{"n_layer": 9, "n_head": 3, "head_dim": 32, "attn_scale": 0.177, "parallel_block": false, "init": "uniform", "init_std_up": 0.0558, "init_std_down": 0.0, "lr_mult_up": 0.67, "beta2": 0.95, "lr_head": 0.00495, "final_lr_fraction": 0.0, "seq_len": 256}
Each number is 128 + 24 x the weight over its row's rms, rounded and kept within 0 to 255. Layers, rows and columns count from 0. The size above them is the row's rms in percent of the matrix's.

# layer 3 MLP up, 256x96, rms 0.0722, rows 0-21, columns 48-95
size [ 98  97 102 103 112 106 101 107  96  95  99 105 109 108  88 107 100  98  96  95 103 100]
[[114 111 106 155 205 147 107 104 103 164 153 144 140 142 138 133 110 104 130 104 100 129 115 119 128 147 133 105 160 124 132 124 119 184 127 146 132 138  92 101 167  88 131 129 128 106 144 119]
 [147 138  89 118 116 139 103 114 131  97 120 128 137  95 160 170 125  98 165 151 145 139 132 118 133 164 133 117 111 135 135 121 114  86 124 139 119 147  80 101 122  90 110  99 127 177 136  80]
 [121 121 112 107  96 147 107 118 159 103 156 178 164 104 179  89 123 182 116 128 100 119 117 100 120 100 112 129 170 143  81 152  94  95 122 145 108 109 120 102 124 109  96 153 110 125 104 137]
 [113 128  78 111 156 137 131 137 154 147  97 128 191 157 115 125  85 108 142 160  90  92 126 112 138 122  83 129 150  95 116 119 129 157 103 153 142 141 103 154 185 155 123 116 101 138 127 128]
 [157 106  88 149 108 127  67 144  94 135 136 105 159 141 130 117 136 145 161 130 115 136 123 135 174 162 130 139 144 111 103 118 129  93 141 105  78 135 113 120  97 123 123 180 116 135  77 165]
 [132 126 143 137 130 140 167 164  98 136  86 114  86  88 116  93 110 122 135 151 132 154 120 163 151  78 111  94 110 145 160 154 121 112 143 151 133 148  92 153 104 146 149  92 139  88 132 108]
 [163 157 127 187 145  90  91 131 141 133 161 108 135 152 104 132 104  80  82 151 112 114 116 111 115 115 130 110 133 115 126 156 158 141 116 138 113 130 133 150 149  87 100 138 141 103 162  88]
 [140 119 187 131 124 171 101 136 168 134 171 143  96 118 117 138 127 157 137 118 104 120 147 144 129 129 167 126 146 118 104 115  93 105 131 171 147 162 111 116 148 133 163 106 120 143 118 130]
 [170 135 143 155 147  98 140  95 126 176 140 123 155 141 142 120 100 122 140 120 114 115 185 152 161 157 149 145 141 145 170 121 108 119 154 161 162 163 152 122 152 153 148 169 118 123 136 101]
 [112 127 127 126 131 109 108 162 134 100 134 107 108  96 139 138 141 171  92 140 174 134 127  98 130  90 134 146 131 136 129 120 162 119  82 147 105 139 176 143 128 177  89  97 132 171 147 135]
 [156 136 117 134 161 173 141 147 121 100 150 144 136 155 131  93 121 171 135 155 153 131  94 126 136 180 148 119 121 149 111 125 150 142 138 118 124  79  74 142 149 151 114 137  55 113 143 142]
 [142 141 131 135 113 143 124 153 113 102 144 120 156 132 132 116 112 107 151 147 152 111 122 169 130 115 155 136 168 162 139 101  99 138 185 147 188 163 154 126 117 155 167 115 122 152 135 124]
 [ 95 107 140  87 149 129 117 118 130 142 100 103 142 126 195 114 127 170  54 130  83 154 164  83 113 124  62 122 136 118 150 124 115 149 129 124 129 123 165 100  94 103 132 141 143 135 108 125]
 [148 121 198 138 152 153 139 142 124  87 161 136  61 132 159 120 110 148 130 102 121  90 129 128 105 134 203 139 142 145 135  96 132 105 126 125 126 130 114 122 114 158 135 123 150 163 127  89]
 [110 138 114 146 133 126 165  91 100  80 150 109 104 144 144 108 115 151 125 125 173 172 139 130 145 142 126 141 126 142 123 100  90 126 171 120 132 130 159 136 137 157 125 127 108 193 113 100]
 [174 128 131 113 109 135 118 143 116 153 130 156 136 139 120 113 105 121 144 107 111 137 152 155 148  90 156 129  76 135 135 148 113 141 146 106 103 165 175  90 149  81 156 130 160 135 133 204]
 [121 139 128 156 130 185 147  99 116  93 150 142 192 112  77 135 132 154  99 103 150 136 157 119 142 116 140 133 145 118 110 169 145 136 147 121 131 129 121 117 114 157 138 107 149  91 122  87]
 [175  89 146 117 141 139 159 112 119 168 185 156 145  92  73 115 119 144 120 118 116 154 119 106 133 168 145 135 145 112 112 120 160 135 121 140 126 135 106  98 128 127 136 115  83 105 117 126]
 [ 92 132 143 140 111 124 139 152 166 130 133 124 123 134  94 152 124 110 170  66 140 123 131 110 148 141 129 129 126 130 158 130 131 125 143 162 110 157 127  91 144 139 126 117 144  90 114 110]
 [162 113 122 145  98 145 128 110  91 158  89  96 127 132 134  43 155 130 124 116 126  81 130 144 105 125 128 107  95 116 127  95 104 151 128 168 142 129 108 144 141 104 106 130 127 126 141  92]
 [163 152 114 137 104 119 114 144 177 143 160  91 111 163 148 109 123 170 112 120 126 175 153 133 123 137 146 119 135 128  67 140 127 125 179 124 131 130 126 146 128  82 107 127 142  88 155 107]
 [128 113 101 131  75 109  65 115 132 103 108 111 115 139 146 157 149 110 100 137 141 144 144 139  90 106 126 144 121 133 154 124 132 119  98 139  86 143 103  96 145 109  98 105 147 193  91 143]]
# layer 3 MLP down (transposed), 256x96, rms 0.106, rows 0-20, columns 48-95
size [ 94 100 108 104 101 105 103 106  99  94  96 104 106 106  89 106  99  99  91  98 101]
[[134 144 156 134 105 134 147 115 101 129 138 127 150  99 130 126 137 103  97 113 136  76 122 123 161 169 157 144 133 112 151  73 125 143 125 168 150  84 144 125 129 125 126  97  98 129 112 116]
 [143 132 130 172 140 140 129 111  74 123 130 116 148 150 137  92 119 111 161  98 123 123 116 130 169 148 117 121 124  96 108 126 129 104 149 190 132 111 149 135 166 114 120 127 145 144 139 100]
 [117  94 105 136 102  92 122 143 142 123 121 136 148 133 126 128 114 128 128  96 155 134 135 114 123  90 119 112 128  98 119 142 101 164 137 111 129 142 102 104 135 142 161 127 135 121 141 119]
 [112 115 103 157 104 164 145 111  66 119 161 113 140 102 119 139  97 134 139 163 129 137 117 153 125 180 123  94 114 162  77 117 131 127 150 160 135  91 127 119 153 104  80 149 132  91 128 161]
 [142  93 119 114 119 177 134 189 127 113 160 128 112 123 167 165 122 147 142 162 118 134 131  98 158 154 111 104 137 133 144 146 103  78 107 109 120 119  82  89  92 111 112 110  92 124 157 162]
 [130 139 151 119 129 117 112  85 101 178 165 152 130 121 107 135 101 104 165 139 148 111 150 181  89 134  99 129 142 120 133  75 108 128 106 154 102 120 131  96  85 123 122 140 114 106 120 191]
 [ 83 106  95  96 120  86  95 133 111 111 147 133 137 158 163 112 126 125 139 112 155 132 143  93 136 118 122 175  81 130 166 129 158  96 121  86 125 113 149  93 118 141 163 134 105  86 143 126]
 [ 83 117 142 117 117 114 143 105 117 152 129 156 101 133 136  92 118 149  94 113 136 151 168 117 149  86 127 149  93 147 160 137 120 133 167 144 147 116 144 123 126  91 127 149 108 144 102 128]
 [135 112  91 108 115 145 102 170 147 135  64 153 141 144 145 133 101 144 123 134 108 116  86 150 114 110 117 109 191 110 118 105 163 107 128 124 144 117 120 130 117 110 121 105 103 108 152 128]
 [116 103 119 165 113  98 111 137 115 119 108 103 180 135 150 145 144 129 164 136 121 131 121 147 125 119 107  71 130 185 176 132 141 152 153 127  98 119 135 103 101 112  89  97 151 150 138 133]
 [138 111 127 153 146 101 137 132 128 114 136 106 157 116 140 170 153 108 134 155 139 140 129 102 135 165 134 111 141 154 130 120 106 121 115 164 155 146 100 131 109 106 157 122  79 145 110 156]
 [ 82 150 132 142 166 117 102 157 116 140 119  99 132 117 102 117 134 102 127 135  94 129 173 134 151 119 172 154 137 130 146 127 167 125 118 129 111  99 120 131 129  83 112 131 106 149 123 108]
 [184 160 123 119 136 140 114 121 165 134 111 103 135 129  92 161 147 113 116 142 147 149 101 156 154 168 141  77 151 148 165 118 132 148 137 117 130 147 116 143 119 108 134 129 112 133 118 119]
 [113 127 132 131 100 123 116 110 146 125 103 131  78 147 147 121 131 142 144 127 163 150 161 127 132 114 127  90 149 139 163 143 141 128  80 106 134  60 152 106 125 164 100 105 108 139 123 132]
 [ 98 136 123 139 142 136  95 131 111 144 181 110 140 162 189 122 119 188  90 121 113 146 130  97 104 120 123 131 136 126 142 104 124 101 118 103 137 122 148 135 129 126 116 119 117 134 124 127]
 [ 91 131 133 134 120 106 159 123 137 152 123 192 126 107  98 127 110 147 145 118 150 153 157 115 137 129 143  88 117 133 152 105 135 155 124 129 116 133 120 150 130 144 119 119  98 170 156 121]
 [149 116 165 131 109 118 121 117 103 112  82  96 112  86 191 149  84 149 150 141 132 124 172 134 148  90 144 125  91 130 145 132 136 129 125 115 133  90 141 136 113 106 135 120  95 127 147 162]
 [140 129 121 118 111  99 146 121 129  91 131 163  98 110 168 127 107 128 125 153 113 107 134 128 136 134 171 235  99 128 125 103 123 124  90 125 157 122 121 118 133 154 124 137 111 135 131  86]
 [133 121 113 132  92 186  82 100 122 152 125 117 144  98 114 130 120  82 135 123 145 133 137 137 139 127  94  82 168 174 141 155 142 131 134 113 101 174 103 122 134 134 101 111 138 114  85 160]
 [149 136 167 166 109 120 137  99  94 110 156  96 144  98 125  87 166 118 130 158 124  97 148  97 144 136 121 140 125 137  84 135 112 136 173 110 129 154 141 127 141 133 146 116 145 116  81 161]
 [121 124 148 155  96 105 135 128 126 123 103 108 157 166 128 125 164 106 136 116 128 138 106 122 134 130  76 149 144  93 139 147 111 113 151 133  99  81 113  82 136 102 120 139 132 145 117 134]]
# layer 3 MLP gate, 256x96, rms 0.0871, rows 1-21, columns 48-95
size [ 96 101 108 108  99 101 110  94 103  85 102  99 118  81 112  95  98 102 101 109  98]
[[134 150 101 166 156 127 138 115 136 115  98 106 144 156 113 112 152  87 125 135 152  99 114 110 114 143  96 131 100  88 164 132 115 166 125 113 113 139 140 112  83 138 119 108 162 106 143 136]
 [150 123  90 128 165 135  92 101 162 139 169 146  91 162 165 114 130 148 116 155 109 137 102 167 118 102 126 122 149 115 142 130  97 135 104  96 147 108 105 145 113  91 123 157 133  89 150 122]
 [144 163 169 105 151 102 112  99 103 164 116 151  96 123 153 104 122 100 125 159 125 106  96 145 119 120 115 133 132 130 137 102 163 138 148 105 108 131 162 119 133 114 104 126 138  98 124 131]
 [165 135 141 190 157  93 145  88 147 152 148 138  87 133 119 140 108 108 140 106 142 153 141 150 148 153 110 108 141 131 140 101 137 166 110 107 132 120 153 163 125  82 147 114 129 132 114 101]
 [123 125 122 125 128 150 123 134  91 117 147 115 163 124 138  85 141 125 144 139 127 165  98 109 129 111 129 125  99 123 170 116 149 128 143  97 179 174 130 149  56 162 104 125 144 101 138 116]
 [129 152 108 148  97  96 146 114 119 136 137 121 117 119 159 149 152 112  84 127 150 114  95  78  89 105  93 139 127 141 139 137 118 130 113 125 121 138 156 125 109  79 113 126 158 102 105 126]
 [140 146 166  97 144 114 121 112 128 215 119 176 113 112 125 144 112  98 120 109 119 158 128 157 152  80 118 125 127 126 122 120 106 144 146 146 170 173 125 121 127 137 148 138 147  79 143 130]
 [152 147 136 126 124 176 174 109 107 135 141 134 166  85 123 120 143 160 154 149 121 143 145 128 132  88 158 116 150 122 128 165 143 145 121  40 149 148 130 116 131 127 139 165 152 120 115 135]
 [153 130 121 130 185 169 112 125 101 158 151 128 146 103 146 120 126 156 145 162 135 163 114 135 127 119 123 106 121 145 150 108 138 145  75  81 141  99 147 166  88 143 115 114 133 129 154 140]
 [128 157 110 171 104 137 165 129 105 139 136  66 124 136 151 151 115 149 197 145 142 151 111 159 119 114 148 108 114  83 100 171 170 143 133 101 161 175 135 104  99 136 124 166 124 127 137 127]
 [ 80 139 157 118 112 170 127 122 131 142 116 132 129  98 119 132 114 142 162 155 176 150 144 125 117  72 148 129 127 142 145 136 132 150 117  78 148 172 113 109  95 165 102 128 128 130 127 123]
 [ 94 131 148 132 132 128  91 113 121 128 153 164 153 110 131 156 120 112 131 104 145 176 184 134  90 126 148 112 107 170 106 106 100 114 164 108 177 135 104  98 126 163 165 181 122 107 121 120]
 [141 125 145 156 132 148  87  82 116 162 107  96 128 124 133 131 151 105 123 126 151 128 129 123 111  91 152  93  78 115 166  53 152 131 112 108 132 125 138 117 121 110 142 100 126 111  59  87]
 [113 124 118 103 157 137  97 113 135 145 141 102 109 125 176 104 163 111 119 177 110 124  68  91 101 128 152  87 171 103 151 139 133 105 106 110 101 112 117  97 110 109 129 120 151  88 135  66]
 [143 139 109  85 111  88 103 147 169 142 122 140 110 126 153 115 160 125 126 185 123 115 116 133 124 113 107 125 119 145 132 139 107  99 115 108 161 146 177 131 130  65 138 146 105 117 144 149]
 [139 162 174 121 166 117 110  86 123 177  95 128 124 101 140 125 105  93 154 141  97 149 107 122 124 110 159 120 122 123 145  93 112 158 140 104  96 116 130 123 140 144 105 100 137 104 131 139]
 [ 99 130 142  85 132 129 120  93 145 174 105  98 123 141 144 121 143 135 167 131  87 127 110  91  77  84 133 134  80 102 100 123  92 150 119 134  85 102 132 179 137 154 158 135 136  90  72  81]
 [133 115 142 160  91 113 132 104 148 146 139 100 157 125 192 110 159 158 129 114 123 138 111 105 130 155 153  98 101 113 120 115 130  97  92 128 195 118  94  97  94  97 121 137 109 107 143 116]
 [124 125 100 141 172 116 166 128 127 146 107 118 111 150 133  91 117  98 114 127 127  90 102  91  98 118 127 113 145 134 151 105 128 117 124 100 133 129 139 185 135 136 124 107 171 143  98  90]
 [143 147 120 152 149 121 117 134 149 153 147 127 141  81 143 134 141 132 118 135 150 165 137 162 119  73 181  92 142 134 142 101 154 114 112  95 193 167 156 138  98 151 133 140 145 143 132 120]
 [141 159 169 128 161 159 150  83 132 139 209 140 111 143 160 140 152 168  92 171 147 113 164 127 117 116 127 112 143 112 149 125 145 114 131 111 119 146 149 129 119 136 143 136 131 137 134 141]]